config.toml
num_attention_heads = 6
norm_eps = 1e-06
positions = "rope"
rope_theta = 10000.0
parallel_block = false
init = "normal"
init_std_qkv = 0.0531
init_std_o = 0.0
learning_rate = 0.0127
lr_mult_up = 0.785
decay_shape = "linear"
train_tokens = 116400000
dataset = "wikipedia_en"
Each number is 128 + 24 x the weight over its row's rms, rounded and kept within 0 to 255. Layers, rows and columns count from 0. The size above them is the row's rms in percent of the matrix's.

# layer 8 attention query, 192x96, rms 0.265, rows 26-30,58-61,90-93,121-125,153-157,185-189, columns 0-95
size [101  83  96  80  83 107 106  82  94  99 100  79  80 108 112  99  85 101 129 107  85  86  96 118 115  94  85  90]
[[142 135 147 160 181 123 110 134 156 173 140 137 108 136 129 154 122 152 120  98 136  90 130 134 149 131 168 187 128 121 115  94  88  90 165 147 147 154 139 155  90 144 108 112 124 126 117 130 141 157 138 120 142 112 184  72 123 125 144 108 138 118  82 118 130 109 157 130 166 113 126  93 144 106  63 143 124 122 143 147 131 105 124 142 145 157 117 116 137  99 126 106 151 144 121  85]
 [159 121  87  68 119 122 136 119 121 125 172  98 104 121 149 108 131 121 153 143  89 134 141 145 155 130 102 144 135 108 116 121 147 138 122 121  91 158 131 151 128 138 164 129 118 107 106 129  92 123  95  99 104 107 124 112 118 146 100 134 145 113 112 137 147  80 114  93 128 129 140 124 151 146 117  73 115 102 137  86 158 100  74 112  88 114 145 124 148 100 172 127 185 149  95  99]
 [131 114 122 110 179 106 127 126 171 147 194 132 155 106 167 139  91 138 127 156 153 105 148 123 143 108 112 122 115 139 126 119 132 130 157 134 127 153 171 122 104 148 119  96 106 135 168 132 130 143 131 124 126 118 144 129 145 143 118 158 143  90 104 135 133 147 100  99 144  86 157 149 113 126 125  73  67  71 115 126 106 148 112 111 137 138  77 102 146 122 148 151 144 118  85  97]
 [166 140 174 155 125 141 164  94 126 139 142  93 119  87  95 158 118 147 131 132 129 120 123 145 130 131 159 132 105  91 108 141  54 137 145  75 137 124 128 129 132 125  80 165 105 143 121 154 138  70 161 149 147 125 131 120  96 129 115 128 135 138 129  85 139 159 141 144 124 121 105 136 129 132 119 174 108 140 160 136 123 129 127 136 159 122 148 115 103 123 164 127  82 143  85 178]
 [123 136 145 125 161 172 117 128 134 126 149 106 106  98 127 115 125  82 144 122 151 105  98 133 121 110 101  98  84 100 135  63 134 126 119 176 112 116 135 158  84 134 124 110 116 105 132 150 178 162  99 134 169 110 155 117 147 145 132 125 142  75 140 107 196 113 126 114 112  97  99 139 124 128 146 111  96 107 128 111 122 107 111 143  89 117  96 143 132 141 108 134 169 118 102 113]
 [128 151 188 109 136 125  79 121 137 154 126 111 143 144 111 137 133 153 179 112 127 138  93 127 150  93 136 150 126 147 117  99 117 101 131 155 143 136 113 116 140 107 146 135 135  87  79  99 178 165 135 153 144 151 116 113 104 118 179  93 121 120 109 107 166  86 114 124 134 118 144 155 157  70  97 102 119 152 149 154 154 135 124 141 130 152 130 101 102  92 115 122 165 142 145 111]
 [103 126 101 126 114 166 143  97  94  81 146 118 109 153 123  89 150 131 130 114  93 168 164 126 145 118  96 107 138 112 131 113 177 130 108 146 107 117 109 141 148 128 146 126 109 139 117 161 109  99 102 107  69 139  80 135 117 150  79  97 170 114 103 109 146 130 137 109 145 110 138 146 122 127 156 125 153 142 151 114 202 139 167 135  98 130 136 122 133 118 147 149 146 171 127 116]
 [112 101 109 104 170 177 121 140 143 116 135 168 154  80 163 122 119 150 141 119 138 169 127  90 105  93  89  87 100 158 149 124 151 140 145 145 111 103 166  92 130 146 123 115 137 132 147  82 122 137 112 137 123 152 123 133 128 176 120 154 123 132 140 110 134 156  93 113 154 108 135 154  94 106 140 116 111 134 117 129 124 146  96 106 109 141  82  99  79 107 155 150 123 123  83  94]
 [136 134 160 130 114 126 122 118 114 150  79  93 136 104 127 122 145 171 156 150 156 135 119 118 106 135 138 138 136 134 119 129  95 126 159  75 131 109 155 137 190 129 101 152 141 132 101 189 128 127 150 148 110 137 193 122 106 136 130 131 142 119 148 134 110 150 136 146 183  90  90 169 120 146 121 140 149 114 166 150 115 106 159  98 123 121 108 115 122 100  97 110 120 125 137 188]
 [160 157 119 114 168  76 115 122 120 143  99 124 112 154 114  60 122 136  86 111 148 131 129 118 117 111 148 152 180 146 123 123 134 110 129 108 124 109  65 131 130 122 115 149 122 117  97 114 159  83 116 102 105 112 131 140  82 146 142 119 128 125 125 126 144 157 145 124 166  72 163  82 165 110 125 153 120 115 126 148 110 114 139 125 134 126 132 132 168  95 118 149 165 158 163 151]
 [132 118 100 112  91 142 125 136 115  96 120 103 110 131 105  88 102  95 161 133  82 162 121 125 145 145 110  98 134 111 103 135 190 168 106 121 122 148  94 150 148 161 142 144 127 117 100 176 122 118  81 103 104 126 132 102 129 119  95 124 175 129 122 122 125 101 102  98 162 144 141 140 141 140 151  98 151 136 156 110 160 118  95 146 117 127 150 104  86 122 158 133 129 158 123  72]
 [133 125  99  91 123 132 133 162 117 152  94 131 146 134 143 103 112 124 173 119 142 141 133  84 113 121 142 109 150 147 163 107 199 115 154 120 156 139 150 129 166 177 140  86 130 131 153  71 116 128 148 118 117 142 133 133 143 132  96 130 117 115 110 123 107 164  96 104 120 100 147 126 120 136 131  95  60 115 143 139 140 135 130 130  86 144 101 114 100 134 165 157 132 115  78 158]
 [120 138 121 146 123  97 151 123 130 127 148  69 109 148 128 123 133 142 142 154 133 144 113 162 116 173 137 147 106 134 112 159  66 119 139  70 117 150 132 132 166  65 102 115 122 148  39 159 120 125 147 139 144 128 158 130 120 135 136 137 135 123 160 108 138 108 131 144 145 113 112 156 103 133 165 162 124 143 131 141  82 144 107 124 136 111 110  89 131 121 120  87  98 142 147 140]
 [124 108 102 122 116  69 129  86 137 119 133 134 114 202 115 126 133 157 114 126 137 141 148 153 130 150 122 144 124 122 173 104 109 114 142 122 128 119 156 128 129  92 112 111 136 139 163 146 111 128 181 107 122  96  54 153  98 133 103 135 138 163 144  99 155 149 109 124 120  86  94 139 103 164 117 128 148 121 110  94 135 159 118 143 115 132 151 130 165 137 159 154 149 176 139 151]
 [149 157 177 100 157  96  89 127 156 137 122 110 112 144 151 135  81 123 112 116 109 105 115 135 122 113 173 156 111 131 134  81 164  82 133 136 142 138  91 169 118 100 154 117 127  90 126 123 143 157 132 148 153 117 136 106 116 111 152 105 133 105  79 122 172 126 112 114 129 114 139 112 140  91 114 125 108 102 122 154 151 115 103 124 138 133 138 107 147  87 153 133 162 172  71  97]
 [123 120  87 125 111 131 124 142 145 113 153 141 109 142 135  95 128 128 123 126 100 142 158 128 177 127  81  99 135 110 167 122 189 136 132 117 134 134  98 124 168 126 137 130 126 140 103 186 117 128 113 143  87  69 128 124 123 166  62 133 181 135 117 125 142 129 108  97 145 122 162 158 131 140 160 108 127  83 148  94 157 144 108 130 121 108 145 131 126 126 138  95 116 178 113 132]
 [158 114 114  91 167 160 127 113 121 130 130 164 131  90 176  83 122 128 118 167 142 149 139 102 133  74 106 110 129 159 150 132 152 106 130 149 138 124 126 122 104 139 135 118 129 152 179 136 101 118 162  92 109 147 104 164 147 163 141 142 111 128 133 112 173 154 102 111 129 110 172 158 103 142 132 103 102 114 123 118 132 104 129 126 137 143 100  96 122 131 169 140 130 139  55  97]
 [139 128 144 145 161 112 124 124 100 142 128  86 137 114 146 136 166 130 146 129 163 109 139 129 127 135 157 164 113 123 169  87 105 117 142 102 109 127 203 152 142  94 115 149 117 126 118 190 118 143 151 140 120 123 190 135  90 149 125 160 131 132 102 111 124 128 138 141 181 129 117 146 108 124 131 140 133 121 183  99  89 149 109 108 138 103  96 138 161 120 115  88 102 150 106 144]
 [127 114 137 131 113  78 115 126 127 113 167 140 118 185 162 118 121 141  90 114 125 131 145 164 123 161 127 146 117 125 148  93  99  85 133 172 124 128 131 125 110 107 115  90 109 143 165 113  99 148 124 121 153 128 105 104 124 129 122 149 156 123 128 128 174 133 147 119 107 111  93  85 111 180 126 106 156 102 108  74 135 147 117 103 137 127  85 114 165 151 152 182 158 154 141 113]
 [134 133 139  98 166 120 120  96 123 149 138 147 152 150 146  74 116 110 116 106 128 141 120 121 120 106 105 158 138 152 147 107 122  82 157 149 115 110  75 106 139 116 123 117 113 143 105  81 143 147 103 121 123 133 109 135  91 135 123 103 142 115 154 127 174 129 126 140 170  92 137 117 137  61 171 121 146 128 134 153 129 142 144 128 105 153 141  96 166 129 154 178 178 161 168 111]
 [119 126 100 158 142 149 151 104 112 105 132 128 105 139 164 111 117 144 126  94  71 120 145 144 133 129 107 121 113 110 152 115 158 125 106 154 132 132 131 150 141 146 155 131 105 151 144 149 112 132 111 119 105 124 110  72 129 127  76 140 195 111 120 117 153 124 127  98 136 122 109 102 180 119 157 132 175 121 141  88 192 162 119  90 101 117 130 134 151 118 173 123 162 164 132 115]
 [108 116 122 131 144 166 121 131 136 151 119 169 152 109 168 134 104 141 133 121 134 131 131  88 143  98 120 101 132 155 166 119 129 136 164 158 118 126 160  94 139 174 125  97 117 129 132  51 137 146 130 133 128 170 135  99 151 160 111 130 118 123 117 103 174 148  97 112 146  93 136 128 106 139 133 116  92 132 134 135 119 137 139 136  86 174  60  96 124 167 151 157 134 124 110  97]
 [135 129 153 121 113  84 152 145 128 130 102 100 117 131 132 132 149 157 153 151 127  88 122 163 100 152 148 140 110 121  78 104  85 135 150  90 127 122 155 148 157 115 120 159 124 155 116 146 118 154 159 149 113  95 171 101 113 163 175 125 143 124 155 136 105 133 156 159 146  81  70 156 143 143 169 140 144 154 127 130 152 111 140 102 121 117 102 111 168 151 121  89 119 121 113 160]
 [133 126 117 128 115 106 119  72 145 110 138 152 148 172 153 139 127 162 101 142 164 123 154 133 140 142 128 151 148 137 139 118  84 120 106  94 111 124 158 118  78 143  63 113 132 155 132 143  98  86 158  83 128 110  99 145 104 127  90 126 118 129 160  97 170 144 166 135 119 122 108  94 114 151  94 165 141 100 114  97 123 110 130 141 104 114 117 146 167 141 108 156 118 133 157 156]
 [140 153 170 108 167 139 109 126 143 165 129  96 135 149 124 123 124 140 152  91 113 140 112 109 128  99 133 145 103 125 139  87 101 106 134 137 135 118 122 132 115 108 139 122 111 102 105 150 214 160 141 144 142 124 152  76 125 140 159  82 136 112 107  90 160 101 129 127 133  95 136 127 149  89 101 133  95 130 135 131 154 130 113 146 135 161 136 104 140  85  94  91 176 133 135  86]
 [110 136 110 145 146 157 123 121 120 111 148 143 114 106 139 131 141 183 111 120 123 152 168 121 167 117 102 136 133  94 148 133 163 106 116 130 120 130 147 106 134 140 115 137 146 140 127 195 100  85 114 136  64  98 115 124 119 141  90 103 155 118 136  60 160 130 139 110 157 123  98 152 143 150 140 164 166 112 148 106 154 145 123 143  90 106 121 135 128 112 110 102 135 173 110  85]
 [139 141 125 117 158 185 118 107 104 171 118 147 119 119 166  90  99 125  71 139 123 126 142 108 136  88  96 130 111 154 115  95 122 136 148 158 108 125 179  75 116 143 116 103 111 143 130 100 127 126 155 129 116 176 116 143 151 166 114 120 130 110 136 119 123 128 121 110 169  90 169 154  82 130 148 110 109 121 115 101 144 164 143 106 109 125  85 110 120 133 138 141 128 121  89  84]
 [136 121 161 100 142 118 135  74 119 171 153 131 116 113 139 154 109 163 130 139 153 116 161 109 125 147 140 138  98 111 144 130  73 127 125 105 141 135 193 116 131 145 119 149 128 133 131 169 124 109 120 128 115 122 156 139 106 149 137 147 109 128 139 152 138 164 179 132 186 111  99 117 108 108  83 129 144 119 159 144 104 116 177  98 112 137  81 147 164 114  94 110 102 111 135 166]]
# layer 8 attention key, 32x96, rms 0.293, rows 25-29, columns 0-95
size [109 102  85  84  85]
[[141 118 156 117 156 147 157 146 150 163 143 146 137 148 125 175 118 119 122 146 129 120 119 135 183 123 143 146 119 136 100 160 136 155 124 110  88 144  62 160 129 116 129 151 113 144 122 142 123 137 172 166 143 106  80 124 126 122 126 158 122 131 136 165 125 133 134 142 182 120 178 130 155 136  55  95 132  90 108 129 152 143 139 148 178 122 149 140 119 112 119 139 130 120 141 170]
 [128 133 131 128  98 126 102 168 102 104 199 136 106 154 147 114  85 100 139 112  99 130 135 162  98 135 151 131 110 150 133 164 152 139 109 155 113 103 143 140 131 132 154 137 148 141 174 143  89 153  73 146 144 134 131 115 166 131 149 152 164 111 114 139 138 146 176 119  95 121  98 108 132 146 116 123 127 114 120 112 143 119 113  57 144 122 117 124 184 131 130 155 108  89 141 118]
 [102 125 114 152  85 108 128 123 151 145 133 134 119 123 149 126 161 116 133 179 208 111 113 106 143 132 137  92 127 132 105  89 106 161 123 116 156 147 102  98 116  91 114 116 178 114 118 117 142 111 133 140 108 147 159 182 147 145 157 120 133 172 138 126  90 125 148 133 123 149 103 113 122 146 147 128 102 163 107 156 113 156 127 145 132  89 148 153 141  86  67 117 113 140 137 132]
 [ 89 117 150 140 131 124 165 134 158 143 131 151  98 141 147 109 114 111 131 133  75 143 136 158 140 115 102 140 144 142 128 167 198 138 107 158 121 109  85 165 109 132 132 117 134 122  85 164 104 102 146 123 102 119 168 126 119 148 124 140 134 134  77 140 142 167 129 131 137 172 115 148 147 150 138  89  95 146 122 129 117 105 120 135 194 138 137 146 171 122 150 119 137 144  77 111]
 [138 171  92 120 116  85 133  92 177 116  95 135  73 120 138 140 131 170 107  55  96 119 135 115 121 149 130 117 105 106 116 134 120 134 118 137 132 114 163 113 155 132 118 109 141 140 150 107 140 153 130 130 117 132 121 124 148 130 146 145 128 128 135 104 141 120 130 147 108  77 152 111 141  88 187 195 156 121 130 128 115 104 172  97 109 125 112 123 154 162 122 146  87 125 122 155]]